From a checkpoint of a small transformer trained on Wikipedia.
Training: a variant of SOAP for these matrices, 149M tokens, 4557 steps.
Each number is 128 + 32 x the weight over its row's rms, rounded and kept within 0 to 255. Layers, rows and columns count from 0. Numbers have three digits each. The size before them is the row's rms in percent of the matrix's.

# down: layer 4 MLP down (transposed), 768x192, rms 0.0672, rows 117-216, columns 0-63
# up: layer 4 MLP up, 768x192, rms 0.0671, rows 118-217, columns 0-63
down117 106:096166142120177162137110101135159112104127153062076101164139146192122120136137129142083121077096063151092126161130137074123115106102109111095120086141133167124092103140090128187146128072195172
up118 094:114162109107145128093150106130119148126057099149146097154063137112110178129122191121126127130113052096148114103136135104132097093087122083136115050114092145229179140141120079076136127101190099
down118 084:172099119114143171141104195131103171158137129193182155068151143098104119069131099103144139168117145116119134185215057148096067121122131143122095170102101124131103117098124090135117111149176150
up119 093:083127139156127140156151132091138148133067140044162153110087107157121129168121106100158142139143144125081140053124105129109138085119134107126140132134159159126131091193113145074162071079095149
down119 094:127112125125123103108120181188150203175113102125112108169120133075091182083094102158109074154132157067138080211149168106109083105137145155134194176176113118138156123101189125188065063085125143
up120 114:148183094109132089203101070132147113149117120129106135151144148079146156189160132168133162150108133134150140121161120077225081140091122173096155171155091105165115113135126113128131076149177065
down120 103:143108130145160229117101122084111118124172115163107147155202121141064080074121122146130200116144122082116133104121158152092096168148139114154116157098194156149112063112158128111135108176089191
up121 100:155134098126129164118130070112105195132118135160108125104131126086149126142109171119138152135148154121188153140140138148153093131154170166086164100148201102128115134164081202145109158079066085
down121 100:140114167134185095159111149161122102104158134111090141189138131128171165150160168129123120141178109145124132145192147155099155149143122132076099148136120071135144129085139168052137119244231142
up122 094:157134126096136138160195152125131095129158132089152107109142188120165116158079156194117160103149139141164176110115102133159088112101169132107241159107116126105104104133160202102084100093097138
down122 092:119078138129157099144112126134195133169132112180188143116038142092081147099118104097105087100111097122084077172100158144145136085163144106146099113139159088121178175109146066151160176155181126
up123 110:126088114108126119101108146107079117171150129134085128129116089088100152138089137048139121132089181155081095116112098147130114088160186144095146109144179122098124137096068133218140200131116089
down123 103:096173143122124172127192071142138150139150119052129133118101149150077121165151137199108126108150115121154168131142142072135104169143159102125173098113124097159085122120144112076120130161152214
up124 100:180102139115105132101138114146105136135144104067036131097130141150147126114161123120146066133116130099122084094174103140112059125095132151106146140165141151082061119146134101144125129105129151
down124 102:102178126150066137078101126157111170165138174131173121157128115130142085105164089114142105094107131118135094212165187123111133185157142171179145128110107116173192091111105178148126144086136148
up125 097:171163100168156140151146060050137083137105177161094175157129164079104175103061117133055080150114123152185141177091120139106103144199091101118148182144104120148153123104105162135164115112165106
down125 099:165110176164148122105130113109110119154127084139101087116173101185156088098143048091122167088104082116071125185139143151127135124090139130177111154176169138101142145098129128134121107100117089
up126 101:134139097136125131136094104147120131185117169084125138108160136124177155159124106117054086110130204168134166167112107107134079191136177139164141146107152111140123084185142143050132115127099175
down126 090:168134141180148127094124096101173137172167071163114117140110187127161095123193126130174141159144100129120097110120169141118158093124099109119112096155156186159059158065121114143083144132149133
up127 107:163097152101139105111081162096128133143057071099123088091075117066064151127097185101088149094098143116105130129122131053195058088149128104114168157100101148167143136098140177077102140176123105
down127 097:063181163130171127203191080097091147108121201109147150158166130132146138196079142102174105101153086161134093081114120115133110130119109154128102086160145143102141153138126107162137141129125205
up128 101:135111087137125112138197156122170105116108083147081089104102150174154081166130159110164076100165123077133109142123135147167101136206100130155157055178152111120154099118116153072102132105179118
down128 098:107143202190171127087079047122136163126093049156134129118132113094124123109157120180138142164118095131159155102127063093111141157122095116063126111127200094118068186117147102132112147155135131
up129 096:126153073135148099109092161108126133081086209180126110110126082121170152126163141117196154159046183163132140120112158171105175123071157108131139132142126154146146190147149131126148182139126195
down129 089:171154107156103150088129084104093049112140075110184111103133132120128121132115145134104106089101103045118151154099094145148153129121137111117154132125150098105144123161114104088149130143077085
up130 098:161179150159119142065165092183138120135088106118112088136197147148119095144148155136147107174135151154082139106129174118127107076069124143124116163136116118163151139097131175117111127095083122
down130 096:183086132081117148120128169148135130093114082121099129130112157106093157107107112090124144127088122146091094093123129062144122172175070109137106076100108117049152100125115074161156115124146069
up131 106:121144134121146108134061170086192155101121115130129112124109106153129146159137155155086142132061101210117182120164157189133127071136097185147062110148137110170151211084124126135087144160122129
down131 098:183092148149090169081172167119125136114150124157092123142128125147140139163146157125141145117095081069112150115090114146133147229086177131114110112161174135088156146094179119104115176127130112
up132 091:109107158063096100143135109133167133140131149130141116101153094100193096131114117120186078192191149088146134103131080090176038090125191108098126098099135105123110120126165152130135178095118142
down132 091:158118134105169129122129135089087125137146162129163113090109134085107134111112099117101085177121101144136133083154094123110124151065169168142142116189147150150106179087047087080117199159142085
up133 103:160116169076149058052136088096145122193085140137157150157121185157123128151186160119078120115158153132139170142084092144139131111103174088106069144115132126062097225126125110147143071081138109
down133 114:135105117147172155134116127098161114133146133123151185086201119148126113165178104128110145134148083237134115065158157110137059091129109080143091119155118175143121132161169120078149120166131124
up134 095:129149113116118148135079091075100094106114109136112146103131144110104116126156114150095142167147145121095187133159091125119110119079172092144061156118140168118121080182138154127066172129114110
down134 097:073171117149093146167172110188142173078129117133106148211076105106123156080048139138153170096185128119172115133142102136170100163138086170096166131141123071174140135100163145157152118125160100
up135 096:141142095126094096122148098195098144103141132121115103107144156119056099118055144084134140127164162143135204067111125086161151150160122078098134125121134132139168132200084133105114059148118091
down135 105:127115117095078123149150166153136094134147153127139110149096116136217141135138092111098119117164134113106131117080089123093119084130130059137145117152121156095123117037150132099135104148133128
up136 097:112122129161075086196050072061131120114115123101111148139090144119068140140162152084114072131155131154114161175139146118129154151132127141121124158161118144152133126116151095140081147189111132
down136 103:145095104138164181140120097172125132149107093178135076132130107103123091111132057090145176095146096118144097115146103161152197110165118140146156138082104119119116122089151103128168112123116148
up137 093:118159150104112144029116128087119174107153143060119069131099170082201098131086093153169120187134100140129137154145115110105160124173143102135100121142064110117111125147129126143123144144068166
down137 092:136060119149112148132140086097117083087193068125091104158133130083192132114215094140109145174102118104133133163185139180137139093083136154135119127122197121162117118122124100096168196062116114
up138 118:177096085121099112092157118137123160153120071136156110128113089110066135140120145080147120038129123135145137120162080104112136165125111096172100136168195106107085130153118117069123123131072049
down138 108:058102136079136113135140128068111155131084096142075122145132104130157167138104134144107116186106155140141102124154110127091151140077135116167122059163124146046058146127132129112077193115089187
up139 106:117149114127124113129191112136133102133222087125117137172081127103123142122071132104154157107145145099098134118165119131116065119087083135110107146179153133110165128121118156136079102123114164
down139 098:062099142180148154156130102094155154153122168118133102148132125119135086112084128156113142144092138103121105152086129134122094173160143076144122127177142121153108176125146152087130090177084163
up140 103:155151152143151118124112147083134161191137182080138127077131144114140123176126137146108148097179113165120096121112115106106081156112116088129154138079119132088077145131125113148141106160119196
down140 111:160149082140139020138120115124135117134165118161145124171188103181083119058079144137112127094174096123076096114077132144187144176146083042143159214139122165199122109103108062178117132134154140
up141 099:072185095106090124145203145095121151186130119130146113140115137125092094127116106153105075156148139139109116146147108106135119129108107124102082125123163146111111081171167129126086109169128137
down141 089:137114203137070045145075142141139133089134131094184116121104169153105148069073099110153140122114101119171141114128120073157093122144110150131141164145074118022127092065091112161128221107108104
up142 099:158146127188106106171102117091188127159103106112108099121153147106134142118082118130102138138120109133179082149153117144198139042144125137093125096095070179186102043091066126181140178138166099
down142 093:133097140119104096137215137170126139139114208084180113148156169177178157165106086139154151142153176131113154132107094204136137162104085116128141098154120090091100107175124162159151132085048147
up143 089:152119138143114153106134140121183132147142145101137176139118141128199111157166150119136147191137155115130152138136127163092132154139134137099141078110174142104195086215124148093113104175135124
down143 093:132112137170080071171139096150128100114193101156201105109097126123142079095149174177113115092092106124160129146138121103121119084080129122097205146180138165112126107133182108118107127093109107
up144 092:201082105187140123169147145097128126128169126147154132140070186188165090171098117163117116122125171093196146161180138077135101104215180140135153120125109124088121126207169165093133165136171121
down144 093:119160132139079118121104126162123127149074055224122130128164128083156109086123142167151133125167107126154163137221035176135098119156153112101140117114147143117108099104136116129096109172078144
up145 095:145145148132098148152063134155129134134123108071115188093131156089140152200091179109134083177174176200131171082081146164171080159118138154150158177092083129106136155154145137115095176134144139
down145 099:167108080110106146087106132093108112129142066112124105105053125114122097133143135176074201158185125119174103123094057170115097147113125149148107120109178189151113115128152112158105170139136060
up146 096:196132091072110110135119092114198146159098127116096163135096169119116128118145106188154104125120149119153174097073122140159099086092147126074155116131111104183158145129099154171152128111123142
down146 099:130121101124097094159137138127086114156087143140091119080138154098130070138032122079118119079152130105150102159126139098162104114160141179111133114178095137125075135106119098111010132133108155
up147 108:095087113148096184072161125111122116135175140164069128150158139088144102089125100134160155144159132209104116145102136095151128108064092197134103141104070122124171088126120113152126083104107096
down147 108:081169128119108134149100097187053138116168113072176104184104133105124110087056137104177129117192101104088108094083128170201110100185126164063103111137138131169120139115127158134141139075100145
up148 107:089118123109143115081079098089140105105079098099127080137149154107205158154125195184109092117106140169158160134133103121176151124091153090121167127113138116130140107150131108114134162157098089
down148 096:129135128146148126105078071118100140140156123135183131119150120179051100082106081096120157112142099112143162147128131120125183094177110156071105137103142157142109124167118078130160093142113161
up149 099:140112129135130141095049124167155107124090076169080151074156157159153158142157137081119214176151132108088116148193090141129094123164109150127069160122147124121119169163092159169148101047123171
down149 108:131087104127126124116135172146112062135095132134146000144116100045165122143152127035106119125104149109116121115231114106130092079130156155133140168118139178143116125090067161094153131106086109
up150 107:097127143078153171131113089107150108104100153196148082091128187119092106141084212179141170150133170120137098160074119144118117122165106175137139168145142115146187104087100117188118136136070028
down150 103:135107118126142160111151127056120168182122150115110116135129119100156192166096113190167118108119131158152133154092171089116105165124157155121110066180152108106140177107177128124157135154100211
up151 098:184127186107173129143149113085094137144130202137128098091148150127110170141083166163141112182164094134118178123152172094059106078110141054085085070104151166089124158152121111151136111176128144
down151 098:093151114135114166146134127186123117156150062142161095113120143133140190098084080083092195144164116132117070090101036151124126118097153132145164203201148142085143118124148122120117187107090106
up152 088:077082097136146133145107125149158165138116106092147155139153125150126097121189076119058149068175153153100117111116131140103110127063109141161125066157095125110120173213114111158148140135128126
down152 083:156174179177132142103151137166130143141126077162141168193206135101130167139150133128135082112105137125143076125164153098154171132195139131093139141097130057142143114110188130146197047165169145
up153 101:135111099190128101130175100084095129098136167156132137173105182127140149152101141143136163111175149129125156096174171151098121158072083066151095113148159132161086087172117106179119119143132194
down153 102:161121100065125072093123140103181119138099161164131143140145089107130125143142121099134138167160173111110130188118113094168069191170151101116112174114120183104128094094124123140095141098163115
up154 107:136066131073166153096141113104193124177096083105088035083083069117089120106126159126139147071144182134153154153151162089154106143141083147125136089117122137155099111131159156122156197119169098
down154 102:144131124125105091069093166072067103150135115133120132134138151124164190155136180146094100142149080117139068119132067177085129146108170141155120138133103082110110117093062121141137101169102156
up155 102:110151108125178091169103135101180123105096152127103091099064153141103115144143120180111083113126176156118164101125145104091136146096134141107098158124137065127133153133070179125039082125098146
down155 101:150181148133123105127181135162104121102116116118104173147113144131120109189088118141187125121098104077106066131159144049099109135130132154114166121171120150091127105167082117091111133165171096
up156 103:176107113154141134140115102082107111186157167107091095122149088158097087171092149135077121151138118136112134163065150155056077087143154162110087116152159166092096043181152130135109135084074192
down156 107:124133145112130133078105154135142157121081157140103097162135082158070115148176148127100157169126087109112134146172095088115155157078150060046124119160095133116187130119147154144132123168108130
up157 104:102151143102138126141151117117158188100121108116152134137151153107111125186169216135088115157189097116125103142152168142092090178057123156105127100106140161163121170147110118092138138157112071
down157 098:106116129142091159110138139154202150179146126084136149142140125071092067151094148123169094103139123073149099063108100160076097107104102104070140135120126139075053128114122078214124174172129125
up158 092:189061168181129094096138080073184108159161083137137074115112151166166171091138159170116153129129094155179103120171111099126110146128129192183097154115184078081142103161118166117117138072108143
down158 093:051154076123141190124123142170075109078104156110142188094121102158093132174057104123176127149153140130075139160139129178154126118130109047149112118170105113159147178108111106118159169144156142
up159 103:071137061127089088101112139093101122171163151217186165107083084103118081119075164093106082152044172107065116113115085134118118158098126142125155137094104117082058163094129141141144163177116114
down159 099:140120160129166153139138152127093094087098122097149191103181130139197121177119148107129127184111110159099105099132096094111096132129158094119093055160128150123090117147153139164154074144132121
up160 110:099114168149127154178110152097148106090126108144092130110099123117126164121137118121075155135144113091195163089086086142133087163063099112145200107077103105166141117163135161121215093108210178
down160 104:186097099180126137153118107183110106121179151107149143095119140158159159136130206079140091121093117096124090114215143132079126119177104160086115042113129130099104140149137089158117170108095133
up161 103:169101147081124136088143148144126136175114126080108133141091216126107158095133145110073181071161062095122168114167104132086140124105108157121108078126120101115129176126138159171105124115143173
down161 099:168161127152163056207035179127114087080150169124151093111108148118236151133153115083170155153164185147173068103196076061071118144133100143138106133145131107125119109103140161106101098127096083
up162 106:159140126186097170102104158093118133143076140130062127184148170150138105108166148121162091213135109126093094138146120113135082158104065124130153107142152116201058133138105139110083170130149166
down162 101:189189170119152134180134099178075165164149175100140159149161149203059081108123161146081143104108099130124157105134096089097139107180165118154117148132133148109168091164134119116152131204127127
up163 102:147122137091216095148183087075141098104113188118073112104158080142165128081136175184108137149200136112158112160111127126095073125170108114082137116155134115108183126145119104131109126120071165
down163 112:150129156153122116152158130158131103101161136154091096140117166111138132150137117061124150158119143160134153185154051113111119188085137159126099155094148119089115149066126102112073097120123137
up164 098:134087098122098142153116138140077130133168136107113125138141162049156196172079150108090199124138147120107068154103147111129126132130123092101042102131125139106181191127120092138156068136141156
down164 098:128132100156172077172111158113155210170127105184063154157142153164123144104069137143110130154074140164142117112118111161093105150073165108129140125126155125182153125181141137166109170169116134
up165 110:157161121112160217133147080072132127098150074190145119129109125126136151125145098113145100114178168137128130117153088152127055131118084149119168166098150086154182122102042103165114177111125093
down165 106:129087149108098110138167094194156176182136165107138166192160143129124083093108152120070226086045064151117107148153115126116118149120139086122107118144120163122148152135141172170152172149145173
up166 092:099131142152151119109134129128117083103139088084119164087110124123150124114177098083106207124162122100160117120122152175125141094066142129060118155154129094116084078184148139132116052146181161
down166 093:112212098155090167107160140166142095137160102163202150078120122124136124138180144126176135085138142104089092147064113068116208120196147133149118131145102143129174161082142170086144171091082183
up167 096:153121147117133163102155168086095106151127161166062120121099145100091135127116159146157132127086116157133132121130180125144122081159111127113108126137100133236158106180133085127180103119167154
down167 093:153128139161077121127137119226108102109133136091122168135149117145144103132108056130125112079128129147104081120138060111147120128072130121051166148100152157110149133110118151092160144106116204
up168 101:131091165137147096154144109125117130070088083141089088108116165124120158157127130102134128098068153142084142146124190150190132151090111126105147159152174141171153138140107111115152062188143178
down168 098:071125148051182150121162162110147068196141086166137150203097101110149081165103117143121121142168125080144114159133160108104035124112132114100136136111147177131080120140076144129158164115118137
up169 099:156114108170166075146103110133157145143140136138112114127169120147168142136120063142119096175112158101145174100134084166163102090114125109109116173117157106148187149091157160088142105122096163
down169 094:140132101061080194126146111129128165134167113126101133118146135137089146127120172071140172113104073103110078112118178140111134174141107155119183105118109176141133084098144092129094140179085167
up170 095:113104124089124164150111105155150143094128136143081117127159151184179110111112164063149118099087132157067094156182122159124107095084084081142150189143094128122091096153152156185123125097122153
down170 093:177119108074109138100152142161049083086176140162089104142154127082101222146120186152078098155167073118109133150135142135128128109133155080153103109137156136144203197150120092087201101133144187
up171 099:103134122131163102110107079192088102144170134135193134133102137119124148138082112123140101110061190103086026153160127102092130145157091179121130148186155104167143101131125106077107125194149097
down171 094:132168175124128128099101182122139138161131168087069113125208155189101125126185079137131106153125151123119074133093146187117145090121139081119068120134120096120130163141147152170145130117139132
up172 106:142180155131187163101131130137135090150107113151126160149144171138098139142150203111131151147168186148113131207088148191123104135082104138164126147142141135126148151095091052180171115146119163
down172 105:079123191206143151072113075156128119173140069110113150166142056125103117104133093121072080147071186100062151148103118100127123122149115146164151113151126113151089149126136100182108200072181127
up173 101:074106078098132131095179116139101140197141164115117147163153164108117167171103108144115127137062095141107142143154115131133141136102128151174090133124151139118129135159132052122124162109074151
down173 106:117164133174145157163080060108169066105077097166118123133102130140127152081163116113148150149143179167149091118090135121097098106134134164109153150106138054195138192123118164148161078151116095
up174 101:195073175183133101082164129107096151135126116160064108170210111074156149087134122139119107093177169128059125048060167142135109176090144145172116118158127126157140159107167098150146121144149090
down174 097:146138101101139106111149072176131080071206115154145169070088162148094113117119087142150081156184189153147144112131174055109135057127134126074118167137097131140072142116125123079083147115103133
up175 108:099101121149139105132144086103173076145173111099123133120134162214152147141152124149100130138137082102132090087144076101047120130133091113104088146159152149067121156125138135179067170109084159
down175 111:130120105086104148127185176093120104174070126124117120099130104070139154117146108097160144128077195130178131112137201112127069073122088210129168090154131127095115077119109076105117183165133129
up176 097:105094140194112132121088099124183121125093188143131129152092199077176089108127105130061186136120127193116152122113066121082099179114104125074116114119138162111127151120052152134128134106082096
down176 099:124139128131107112145161125170060163096141099135185139131146101116064126076155147132195087079092149142168104086196160082143104077132147120109160114161148150119074144099152124147072077160191212
up177 088:151160126156147056148111179146134108138115136151111144107106119137072186133070102170172082139087161131121132158115074160093119117101075110067093143133141123116123155123130096128066146127128128
down177 094:124094113118087135147151175083083120131147094164157067067094128093183133135130136171162115113143121108124150127167151086168133120095166147159128128109096113117151131162189155118112089114075131
up178 103:117133174156073228145126158133147073181059187056110194069132175104095141140085133155159163155142172184094135138214085091120098143100113104111118134138066096140150110115109150148126081191104122
down178 101:145114135178165157156120114083112157116122157124062073146179137139123125114054085149160185104101084157107139185195100159135152129171117173114157139116112146121105164169118113123131110207087130
up179 083:141098106147115125124145126086181134130093123067105174092089108129174182117149133113120148116143116160117129102119133153159095110101074107123119143110136138124100088114138170103139111083101121
down179 082:101139100127172125058154163125142140094088154213152112113155185148156116150137122157134138125106170082160104197153112155070116193132150148134108150157074203153168135149118113147103170147152096
up180 112:110142114125121158120150144142171142087117138153098159191157103152155127154196156157097155113130081174075138109122160122129061101133068121138165094136074083165110155171098172137134123119139162
down180 110:110105175118148061136128143125141164146038093184135189167134121136157126180121130175111184124105149169144104135146125095108108173141104100134089135131148168151063149124118133167164106135135138
up181 109:134137142094184122107072115115124062121130123119103140122071112098141156108134122130109121158202122156099180121160079120172163142101134122123167115053119130100129139077086120145184204208136139
down181 107:134099153080168083121166106170102088099110102193175165032092100121069167130145122051126174136147161123117065108134120093183056131065140146120155096172071142089108159115129164153135159114178116
up182 095:075139146098153168134127097080168136196120192131137172141161171081099155119138149103146105133119151154122148072110113168121106081104136072102151160099117150139060140133082166132118176094137133
down182 095:132088144140088112112112134135157095100134076131078063168175168123141172072191126124120142151067156129164105138128103137133114219142121143134082128113165162132143183100112113129124141180139102
up183 097:100114123161122147189059125104123146120150107163105121160147179132231126084088187108147176117097163144100135048176175147112075126113117139132117090122185092163118152137139101127148117095146117
down183 098:131108071076135157111092146127153114111185171109139152107106120153121089108172111086160164158070094136147179117120071088099123124125147117149091190110075113171113074165100155141138115126146098
up184 086:153174159139173084137060113119108109091137171124160119107146100124144102109158149138087186158134143130129121134098132185181137083134156156077140130110195105112074146126160161160160151149087169
down184 080:138127174076076119140151135187116132119118151126135092109110130091154135140122132116088143082122145084118144072180151066135112174118138121167106142097128115107155082151068134118106074088157094
up185 093:069149093135137100143113119112096093201146080157130123133083083167094075177059142149142150120173092127141087157066165104169073204111147135104179103179123132130081077084104165073118060092112130
down185 094:163136172140097138124154159081136120111157103117107136123129132100126186086180148133111084172152199095089173122151106165069084080125092179176086158093141119088129110119135115142172129146115170
up186 109:138143091084179104113084131097121077162129167091106082187148091179121114150169188123100174174152133149180148114159093131114111127089146151148112108180185082125073156134173121120110114134175104
down186 101:158149162118081136129167164099144125124119103069176099078198095130144126049143104110143130075105152109148124120108162129154115100140075144123117129158126119102105122129054134138089112168096140
up187 101:155122175081115159098138073108165131187113197128107128099154178128096103119132120107164174102114145091142115125094100135054117167183148098165095114165112154118156144143185112165078108119043116
down187 111:106118150102158122175112162057152099117106119085116138143101109136134127126069081070145187132085159103131155120101184083082124120120110197099132139134160077118085108160147132175142101157153106
up188 113:179155088148120125140155085080132195106170078150127115179128086112159104168100196173072109106091137175129095158051112131133134081206107117128104136123166126129141153126119093150115100138121073
down188 108:104056140080057105069106184133177117150086140143078101154108065144145121125131163144129154112132132125132141163134198146139116130159090167121095117157109149134101139081073137135113092183048135
up189 090:134124113126112082150135093112183176113124114102146146063088100171154141165131174120107104047100174143180112199118206156146132153116131112102121148143088181115112111111111115094117130147131165
down189 102:157163145090130153138141163165105042111109137139139099104166160089140076079090121154161122160087111105152125135184052148137151102092164132085184179097136129147123135105115162105188163165116104
up190 101:136133081116167121123134137095106139126125127151146152096101166151056102166127062159190154159146126092131215154091136149106122130110071137102131182105118117124127176134106117209169105091141130
down190 098:132110176111057135141102131161139173104085119137139132137136127119204137078055156079101074095145146120115158145125153082143103079167140144147154145091133124114133126064171123133082120126114144
up191 106:125123180113142111104125130070134167122148113104177198128155148137041094159100174142130117198173105150063082098144154156160125098135122211138115103186149129125082159096122104165190165164121117
down191 094:142125098121095100135104079151114166118133172075133139162122165135143182106174065125173098161156142123144206090157184181085088103127096042105167126153155168115102132197118120151110090086162134
up192 094:143182140118116139155095103098168119125098148118159086090098111111088074146155157131132102104133111225087132156106112144110126127108123169153104168056138105132095090109137120138135128199069125
down192 103:119116149091120127148140121139145092137129148105148119122152115084116153068151142193119092128123111126146134146129156211083184118169111144156169144157120051094112119165191122066130061144113122
up193 104:155098135192146125149147145124109160073164153134136089155118068214178105127165151092105115141099101137131084125159120138069092065122141214101089122112133137110159114135095125077127148078088074
down193 102:142175136142133156103158093121091091097123084137104155182120196175127132126044109169135132092088081167128142093164171158124179130132152115140120129131135118146089124116141170136158173142209118
up194 093:169139133098089154154078128103143149106115045115097177165160115056082129115091177136088091134104113103137145164119153155115124099123137180084121090131097063143068121118157203118124144125059136
down194 093:189103125085114143117170141154138092147105084192203089072098110101159102157146059156147177096148137149127148065153132184117141137098135131104156132169153127162157128119100087095134157115122159
up195 102:142084145107132106133124075154110125082136135103097138104122103122099167118123120088152137141150113126089137081191159101052152090114162138128152112096121164056151119145077147183158206136052137
down195 106:124128196105095132147123186111163153196150124123121181124126095058141135074148098092146120165062116106137140089147116151128131180159147154183173109198113183101153147158149145133131122167072168
up196 104:134168139090160151163172128104125094153161162065088178131159101130138087132108149098085186113121134118126134097089073142095101120132163146078110153094205137113106131122102151060102165116163121
down196 103:129102139108095093101057121085118104103099104175135094102098223168157165164110075160111078090130107117147158154163135114131099146106057141091145114080101097111134138156088160098150149130058131
up197 104:109064093124190169145190102160139052102165099152116153073148186123085155161124200137158115148087117118129132157176113077108118199101098098129107177131064178114078112205066089131145090128144141
down197 106:148168126150110144157127129113165082091175121142104145130102141157166080186165071100131132152133154112147107088102110120106119123158139121191135129093173111143152121106206109085169116166104136
up198 103:201140104131125124096180083125120105119093170076087119118139092152115117119173078117129130070145157115179121101168121187122088096077109092150136144124131149183086123132158125147161135108116118
down198 099:133148112163113143097041113124155110177150107159101124174119147166183139115140145150103186193093102108128178112144171172121144166111095175169132119138116080196144092155131155121103108075179095
up199 093:168129153108145170132157154146148095123122066081110055096074104145199137093168105102115172183127165118128103122149112134111080119100138108073119123134130142107151074065146136093145128102123086
down199 100:134151107201118081130131128157079181144135160104144126135105142129167083124108139119156077148084116151150062164087122104102125130076080131129097136115128146146109137143091170098132093078155173
up200 100:089110173126167148106195132161102123104092179130107129100133188161107139139067147135093163094127142114138176128076131155102033147105131096132166117109121067161132090137033072113132102046135145
down200 111:086094127115173118082163115114108140064074131120145103119108151118177146103192112149168139141163057083189082152080101135131122172118105089089115110090127162125111129101161152097141117130157152
up201 098:137114155169114149110110103124075120174096132153087104130172115127122141135131131147187173113171095168103162092119078163145131142131105136043067145084175098173193118106171146128126122153117163
down201 096:141188156134065088184162142142104118106151126124153098143093155115215176067140134132108105145120130148139112135126170124122084083084123135122115138114134113147163112112110119165135085143123144
up202 097:086138163091122179132150129083182051165148215139147214100115153136131128106078147081117150086099137140091137075164112113162103165125118141127102095154075153106140123143054142150137188122158117
down202 095:111130176105122135148178161103109098182082139144097104130186079109133176110093181144155179107144149182130137180153192138113096132136106158067113121110115110126125169161095196183111116184126152
up203 101:108104153133148181103176111065157042136133114104097138129148135078165104131154190187123122123146136146124144154156134178081105126102117148138111105126150153095103110083138098129120169155102158
down203 106:143135136119109108118109099116156104125132170063149089103127095090148168048102213087109113156136167160133098156143123188092131061130102144120120173104077138097175080137112179161065120117126146
up204 098:179109137080119175043139163140098137147149104134161120122121104104074163154149125172079161096094174149126168122131117140055103080142077155089112121140078143068094175126140148098138145143163163
down204 105:092175115135076141159085165124117145110145161136122171105126099074156154084130075140132139144117149165114146145110160111107173107151085107141114107105154176113071198201109122160145116081153126
up205 090:154087089097098134135119101123142130130095153063183138143117151112199093126134117093140150126107191095191172136112083106136110130063093166182083168131146099143210152132120097066149124145119080
down205 082:144113088111142149162141150124144168073162150115161166127111129140109109162083175191136140130143069113092131139125137097124115145236178143107121135113153119073137151132164095188136122057127179
up206 090:079107132113149120160127105111113136111118122126131099151121155125124089129146113083128091103109193166145152197136169119128075122084157138093100200143139169144160139169086125127148120149146105
down206 100:136182130094136060134161098110165136134074166086152126155122173107052144137120151177137115151170120175126208114141099163165103109105157121134115108101147093128169113125072096155100092177153146
up207 108:156155104138186132127168129130105105133156102167133095145143102070117119161131099154154088096128110107163158147118143181189085143113148134119155143110139162139138086125124131098149156095061137
down207 102:131114166113156104191171141112154081194107154092120093125118104104140152126125062125120189119148113081147147124200119127214156118117178132154166155135118124087092092141176127098167109127076119
up208 102:181095093159067113135141156074131124137124149129098116154216166161137119110131115097106148085142152106150078155146101092151087100163101129115124157221116154144106117112069115133174113088110141
down208 100:125128111083126176141119128135071122109111211090126157136144144124103114118159077167052148088057087178052127068059092123082180129140163115181063057145186132122144145131151084150161071105118165
up209 101:097111123174135106109151124070129144121104122139133105128126165143098118166156138093131155149147119121106179101079169070122102092084067096094163098121122155176156131101093136145161106110110124
down209 100:142134177127089120138098216100120145133154116132135129182119147151091172110128184148175124135090140152133116107136161105142137185124108169054142106102150099117097150104168086082084169190137143
up210 103:145055156114182101139105061095134166143152144186136149109145173077143108140113111076126129156098147145142110138096081122053094111100168119148109106152089136208138127102137107173151135115174116
down210 103:076078179106163130091149121171144136131140177139193136163150143087138101232178185131142115111111151137184100136122139116099157159166125075109143106099152136119146168135138095125160114120148146
up211 095:161065131092153074072157145154112135106134154175149152104159086135129199174202120120095159089106153140139085136151213170141159162099092067136118100131126139142098121173074198099159115115142155
down211 106:164098098157162074138136082104099144123137135142224154144101102144072146096137141216186147211143120221133164146081089132107136140133107141083081114145132107152164147083119123140077093125137073
up212 108:146130155070151089118147091070151208184075126127165143093106140164120121060098090189105127108098161135114145134108113148058137139109145118176123103134130123127092147120110137091178139100061084
down212 094:143160093144093196128087162133137117071116083177145150139099123067130138145119109138147115149187141144214096108104095148153090095094120135105164155132121063143162135155105098074097139163090128
up213 089:116099101085110089099120173147083109087087153105082108109090097117154146105100166131109147137060074080159105144167138123133138140117098104082098107086145150136136181170165207055162101141153098
down213 089:128148149126079180211147136123134107110169139087153156129141147122129139120167106120161133195091116102123074135126090126118097162165170143160114159148133153067197118120120128123082108092077181
up214 097:099106085125151094183166084081151187153130168100133182143120080090129165078170140139162136116129077099138146133081090118108109106064131107098132143111119096127061211120099158122101121127140161
down214 100:100116154143137119126164121167143055109111136139135115188112072152183120140097175140093074143169149089117149128125080123087115134204130141160108137120035124145092098137112153129119189090140110
up215 106:149089084137152138136128099097172140175151126135067210130134082157118158168137155144143092115134176113134166156156122122073134142144135144150149143154164154094115137142148148139098158151144140
down215 112:132112149142125137151141123130183152129135110118116173159137104123142120100060168180140128108080107175126081101079100043146152194129121118152154104158128150116117120128123148161144167090131077
up216 102:157119144122124086093102098126096143114119120139141128099129153089158184093189115129156118102098122194163100041131122159152157127124093129092085098085138062166090121103154165125178149132157135
down216 096:113144151185141152150193101099154137118150143127069091145125098133137056117146128119032138098133190097102141155141149101105101090170163162150130078149128126107145088150130074116091122130151119
up217 099:183156126063170138080122197144133182101172144123140169151061146113119076178089069148081137149150102152121142132107198143115095102158136105112154100171135108162139143130087119125055134103173156